From a checkpoint of a small transformer trained on Wikipedia: 13 layers.
Each number is 128 + 32 x the weight over its row's rms, rounded and kept within 0 to 255. Layers, rows and columns count from 0. Numbers have three digits each. The size before them is the row's rms in percent of the matrix's.

# gate: layer 2 MLP gate, 704x256, rms 0.0454, rows 146-154, columns 0-255
# up: layer 2 MLP up, 704x256, rms 0.0454, rows 146-153, columns 0-255
# down: layer 2 MLP down (transposed), 704x256, rms 0.0454, rows 146-153, columns 0-255
gate146 129:140052137048089097139188166174125085114069105112102166148126151098103111085158146135126107110143118135118194162178140143141152048180107136144101132158079151120154080160111198141193047141128090134093076139095146137157147150115126134149142122152186109099195125077138127085092102090085127121122126139104152144104167130109106127126107104125099039106139154152088111153092151083148122178170138147127162116156107082092136104157140121106149195170091142187130157189138157128120187123078121080139106111144159136130139157120193091129120086109095094133161095125163139184100155115119087172164034209141108088104061134181134170109155116105113131094064116159126125113123117177104101090111104153129152141113096074168109115129141062150144093164117174094133128128096116113123117134109150
up146 094:142072092107114101152168132142168121142120097108089193137153117112113130070155152111181154143146136190120108084168085180126191113175118145082086130183120135147170085134109172168098055177145095122108118094062149093126148145125106064136142151076162106071157098105129157105134117107117175078100148099144141168101168116072116154129109095132137063147140149110112153187156141044111132160156147124162120129157158076071087106177142156122133218112094157141148141163139109114140153138074082134134118133144145149118123147096139082114113077118122087151099093118146159145131154079133153166198054133125111103121169087216157173113107114103104122090067136152117141127145130137108134107084101110100100170116114069150147094100140135150096142216085174087139121127079174085125104196125137
down146 115:083191070170179149144104056100144143146150151118138081130135080154153132141114126105135127146178141115126046074084098151094157150082164118070165130073197096140125165118160109135098183121150136116194195128134088076088077098094161122097143138101097119149089121177113115150145131156149150091100114116135096109148136172124144115142160147091153199143131149142178155108160120168094098110080131096120083094103146176155132161106098146134130063086163159077106074118105115141117065124148155171156168135113082151147092136122082142131157150185148147100095156105115134044126096169139153104113208041112160179164186124109107073121116126174141120174149143090106145157138120116101169201135160099129099102155165158105148189131147182089102145101091086141100114107145141119157140123164118
gate147 116:126137097108146157105111113137118132111110118120099115162117147094144093134167107157120131100183228168149151113132147100146233116165135170124069157135104102116102098116150113139148118119156110147118108094184072172129142139103142083100173115107123150106141178152134169160162131144090153078180096184143060113147132137127099139174160164144193171126114107103108114138141123149053097136100058125121120094135176169141156203100115124095167162156140169136130071154178173131133153128146057151121110117140129123067160101099126207109093215135118115161186150092098150172095144177183148152099124122141120093139091152118136158120187155074090122131096148085067131166107134128132083138107128090120111145063145079075117091121079137167071137105169092128088112150098172086118132148060087
up147 099:133110131135130058147061109143179109149168133161125152150143125130109141061097191104134151131153062104083136110153127056099108161083140097172162103091131126112114121144117073132114172124123143131124120177136185062152095143118146119179102161148178124109144095121145103113078151118118123177088138072124201157123099141178129095072082129110080077128111134132155118041127086122119133152130152097131158143122091103142106054155129187168101082107097109110161177121092088108119096130137193121120148124120072198146135070126106140138142057076158108119102088172123142114148134094127109041120222133126066148104077129144082134124042141124104151124136117156172105086154115139150141125160102172147151083154122165157136157152160118099130150174193174152088114130147145125138108065166105
down147 109:135125130104164170104147115148128126112094128100156116094095153115086100176129076121113104118131233177108133122150097121151161129149135110135041157190139149089124104144131122102149136122161110103110112091177072165120170106099095130094133111086121129135156179152132154151153135162154146106166095184135044088161131126127121170215166168158174176121106099110124112170130111163086107144107085135112121110110162155161161195110141134093190151166153160128107080111132156150130201094124081164132104123123162115078149107088149191096110225131105128148204177125113151160092152157161131186084078155146140097146085144104147136103207149093113103179084162129083098166090151122136073136080128098129124149056120094143120092112097120141082159110120079130094137156137174113078118150080097
gate148 112:123108129202134083084090142185154080180087099139124104100132184117141100130099131156100185137148125163164083121157133122093075107116184105099198129114123167158139108139147102132117163150067057170209130158188067132128068130122135132100159120080127103162160136128055142153113083161181166163153145123122115078091069131119160118135112103148104128124166131129158121164149102089100149072168137124137080145084139064089176107154152081181133176192149128103106152097085115101147140164108128189137152115124114122175145107138100127179126148095103156099144120130119105153141122118147094153116126083143081088111172151226106108117152111139135132132111113110128160126120165088166170073068144080083116124173160177117201146110123116108163220124151162179180133132163149100120110102162122
up148 092:125161107088117196143133128119109170090167130176121196125099160134100138159167124107066066087111120118121156094132093141159151125082063115127092120110130082139157144107104124146138114098170229144078201080048192130159166170159146131164092110123168137119092132117191144079152112073159069064131133120083107115146211140156132128123050152143144147142092095144136143090099200160193130114094132098097157108187111157155149137099139130082126090063126145154154129172121136138109147097128107146076171082178155150085122147108141119081150113148128104102108094173134147091145120128134135098153157153124133080116084126081123132105165101141145157135131125165160120061156083149090109177164093186174141163114140140163091116096108158121069092089082110116111148162070106149113148147146093
down148 102:120117139188149074101121114153121113136059110153126119135150197141159134136099105144095176094134086206161109147165132100099052110144160094120195120137118164150140107116152095122124154139065071103214127167191030104112057127096107140095154113119104114146164141122076154123096081181138162171167163131134136091081066143134168115138114110127133111142185141110116132183155083099078136091165167149129091096103136044115159128164148133184145196183124107092100133114106113080168142151118131186163114130108117121175122115128106125136131140121131142105146165107144098146118112096130099146108100096160093120094203137213126135101168147157124119124105136111102155162119128107165179111078144056088106090136176123132195188095115095148147191131163121166170123132147147086101112094115146
gate149 104:088107164141203120140138046172141161132128169128082131112139093154150152126152187131123113168140113136135161070142164169063159107112107102149173108134122123091142144136187138176123122108151140196063120134118159159057064170150103116161129146122141134142131163174125115114113138133109160137215143183141091152116141065137097150161186145147183144078150139159206134139169133191086085145180151060137116114138150119143142102124123070154103149122087161148183102113130155163164112111109106109131083097145099088150133122105109195131140136120096193084125180122171162093137153137146097157140137134169136120113175097130143101139097086137165158105063073094136124200202110164069125067086138125157125140105116089131127174142113135139195084087106111131100100105163102075099100093090095
up149 114:157160111147083110142126188120132114094155076146180128140138162116092150158164054083108122108136113130102114217134127118188068128127112132131087156125121130126103094139079158063137113146131085070174134160132110105215210084112124136146099129137126198149134102131159111116124137135163112148072138123092175093105110131147150098129111112108094181199106087108065094088070106085187193155079139163106146112116104112086141132150107206131178112137185073108067113157136098144102126134122102143161180170104175141080134124147152086148078132133164082169108099174136097141089109082101114118112136164083100131137095169151133166100139156095117110139189187173094165087088150123173142176159118133119105117149146153160121104141159085115134135136153152134170171141052167127143185145140171
down149 102:121105152120132107128120072149131110138086168117084099100103098164136122119086208114135088127078122126171135104117171129091167142106167091177182125141125116104140123124175103170131096102144190192066118134135174129034097168128140090118152120121120142152139178151146166132132150140085166154160139144165077151149142121144108169144222137166154120086156163148158199166186134164105047115136123057133117139154154126174102110119120078109085163105114167171166129059107158156164127120118127124126137110173109091156125116130071178090167147122086217099138179101158180126163142161145147132092099103159144125149135087141126080126127113139133161138108056110159129160183107120079106069115121120166093132074124065090145181120070139154165115113087071129062090119156111134124102092105103
gate150 099:161153137139172119165149077173130115099124088070148170144139160074216171136130111176173131099177114146191126165102158135093087157106081137141121131134127130121099097131161177122118107123102134140151138103126113110106106095181101169094158096196078085123136101111125115155123125136086164061071103146132111163053124124148137099147159081107105138159115183136073127124171152112172152171160151146154125153144109071108145114101125164106176148103091142066159115099130114166100163088158178149218102185156152117116127129164174114155120151128084107151146124087154116169166191152133117172145123117138130122115177116120151121103136073159095102159125113144069159185156129173085117080141084152072135176136063219095143165089158086167195141119154147173129166152177183116140137147170107
up150 109:123095110075102162215093164179168121126113096044151135147083116182127112098136121130111157153143119119114160151116102127114079170177057138047119106195092151178043108122135113108088141113158095127118118122127156184142113113138097171141094111117142172149130193077110153137084090172170142203117166092155084119184121119135142208107194168106149113113135113159078130159159185113118143114069067121096182109107171161130131131129102141079072149154161079139123136113119107142102117121114093126159103165156185107083109145130160115085135125115179097133095110117139173175178172139139126144128130125155105147094111126066112112170135145095156107164130157161166142118203121105107131186087140140153175145080137054115119115101128119125122166135091107121080050145120117159148136106075123
down150 096:138184115161181129100163081158118101075125129152094175110150143093181163142119135146141102073153118132181112134111164111110134149088127096156106140117161134110137132163098144115141149130085144129160141100139115070109140138170111137067146089189085148120144075192169091130174120073093104059131082169108111167036132163095124065120106083146099151178159143116120116082135118139138090192218172131171078154149103034110155120081120143121190087083077158091112092129145101169159181142141204112163116127127092135142133134162165113157135149171077133139157127135144103099109143133144121155126083118105160091120194100171143129097113057140089152105093113131094130179107114134125118069178089106083097134183094197134129145096161135138180108132160123155156158142184146102109117121176110
gate151 099:091096130147175178143110129124139023118195113135096178153174134145101146127121119116131167105090111201148109110040066146151119124129082145076096076147128120093174134143119143081165142148116148104158075143149142154093107096166103123138147089127133090119110169119159141080110120109133130117174132125151164132142160117151095125119155173141140113098142132104111106129115142178192156153114140082079085129168065169173184153146114178122146153073141089129106120115154148181057144149114111128093085090154080054137118083117162112136136076138147093096179130182105103125147179107146159115052100138134125063124164069094126124047133095083140116114121162143126117150230086092145167131114114073068112159119131112148127149086152124136069148128140115172098125163116185101184160102092121
up151 121:134133184163124095137153128142105198137065185141167094078140137085167108145134153140063070113141140095160135171174159165091167165107166079125176233119079138127100150121144137133083111114178110172036170069104155123163095133141133097107097117175119146162159125160125130143127085134142147140199107112091105117130109110084107098119159109134101125188088135138103119166121133094095175126173108193089123104143117118098139115103157097060147073159111161159091140110072142094161135089128083119145140159159102171151085144164073181174165155112163099130183145140156161165194117153149142077115144094095133168145110146110117154140108111109191091161112118162143076105116117108120059161121141115169129121166175150087132143111133139170167108116126149079178122107156084166052121163094146
down151 096:098101097110175156132140119107127023099235080121121191157160106167107177100120116126170178141109104172127117090054100130162096092148103143124080076127189105132177137140109150082154137132110152109186099162135086166071161107152114137138178117097119143115105135105159113094160158137079138128099127172144126133128126133166155126126071145151142120129194119090124114103130143170159128153103189057117092141159101146157164161133077122198088147099162083080133116110174122165100141156111189123112092122133148079119102125100193084115160128125118124125159129150105104100091162107123099162101110145165146086111161094119139099119144113085062175088140129134109149160173118147133142113141136092078129155082036152154088119152113129091053171141122076173085126155127185129221148122131114
gate152 098:104148170162134085122125100148132146109169135131187040069168158150174123130160144143109069157104204144123134120123112177107115080062129107114115166136134118113097150094154138158142153110109122136108148100173130196136097116155091132075188087104102170108113110113102087132155185176129150164136150161143104126132086164081128084190149150130094140128127151145142106111148147169123142108117143151146099141140138140123126145117177127134133202153176125102157099154127115160099065167154142086120132174019119134160093200135055174200134082142091133137107186150140148181141151168182142142094153103091125114152108143082240216139127100155115113122167101105092163110126106082163112160091114144133104112136161126093121161115169068150044148159088124127141093171135123125158123132139094
up152 110:078116146083126168193079157087080065102116132124139158147114152137135181142115181177118122168122116136134117130114117154113135131144153093120142118128108180152141146105056163104085124134097146118091133106075093109154083133116206176138145175130149093136134070077145162124096136136210128139133118168105119141158131101121201138071145109203164140154093139118107155143161134164199153091162091063096123094142101088156117124121127110161089145130122140099151131114056137085135191097079161185097092091150125151122149179123135090116142176105071151149155161125144156144176135183062077085139075123122169089116159131121065119184105134121116156133106083125147115174132148154074151123166130136112152163138084144098167076100086086150177108082166032105161118131104156084124080149168144
down152 105:165126121145134117116180102155095196128123158127149133090183143139130130097155071070103145082121153128113104166135136140097099141105103163136136162131133084160109091153192102155147135111119099064175113141168166175109155098124040086141120119133120199128138183140146093106134128158025115146147130165133095141104138155144069128189128149109104137100177121126197162129114116090080136133129168167101162140075155184126105110140155162132162094104165093112122142167126130161130058173136126096143189176061099135152062116126130159156134098157137083113093136075150115126107155072200190181116154114136098143125121163160198107085137131168162119131145195133126171107132123067222147144073168122136083166142164122155092148140165129102105120176083184153116142146129087153110170130116111
gate153 038:112119092086044114196156131135128123131183143164097090136128107083076113160111087118124147130154060151120129164091122128088101125158138138151141111170152118152093141182115136166138124102106065083147131177097116164134070137100123123103066103129215127144081126176122116153093097066125076120117158156162164154094084188144202131127119130134135154125110202092126197153153100067102110101145098113116146124129106158200156106150121107152134101080092146138217138149118101101090142103147125171074125168098137113083113095058162141159163174087155135096116059027107063179092110167100138080139140129159142129146095159141159073163091125135173166130122157172129158150082126188158091087100113122123166120105124138128144120107098123128139061126115160094145148139157125110159135102104142
up153 085:106167158139100157090111123138179148125081124057160113170117090172156120151170104170152154150081181109134110132157164111106169141189127134181138122106098123128145095141109111102139103135126134118129182096128182114139114123096111164120206112143119119118144065165128141111118125073107171122057113132116112049131127089129133118134049145115175162115132143169114071085088118157143135151135202108115103167098108121084161110163142175157170168100131086185182140198118170099144062139143159094140113083184155114164065143124116090112169170148094075110143160177088199124140112079180126151099131178151095109168121119189117088117132127096179125181138128115114087152153161119112117126090067160116131132109138127196114105169111105202129197113104127119079147159172148154113108177188106
down153 069:094150148166079157084107124143152149117066135054173118161111095163151124148134106115143149145082176124132119161152173098113145147179135133179155132094098136132144106154099115095133109125126130123125182111142172113145119134070104159125180103148103142103144064182152129090140135076104170141047139141108129066140136088120131118153039130115176158114131140165114063110091128140147130128136189094104109170101098129092166090144147158158164145088140090180178149189123168106133084133154158088143103096187125128151064161112118086129158188139118067113165165176104181129140099067173131150115138187137090103167111109183122077119124105090185123183151147133108079145179143135100122140110068170136123135089136104201113102164088094197137179115083114132077136155171146148108098193183107
gate154 100:158144121140165123038156135149144132154148126115118115122075113117153037095110091126178106136146091132152156067116097120152187147120158156164119139166104085109160172135115120151161116118093168125111077151137114129104141161188130146130181087118146127103124091113132139163101104112128166090141129118104158075108171190214112093145109163155142122172128135086102107053123186113143078192110064164059171142099060126148150146198081091121188167103081170083126150189143184135133094126092144151141126116147101133182114087170075187147133165056164071152176131141131157135147141153091092168091151102135090104157152164137082110135139120162109154114122145141133105136134108192125093099088145132144089141149154150143131141109190136118103116111138112160057098161153138052103159076139104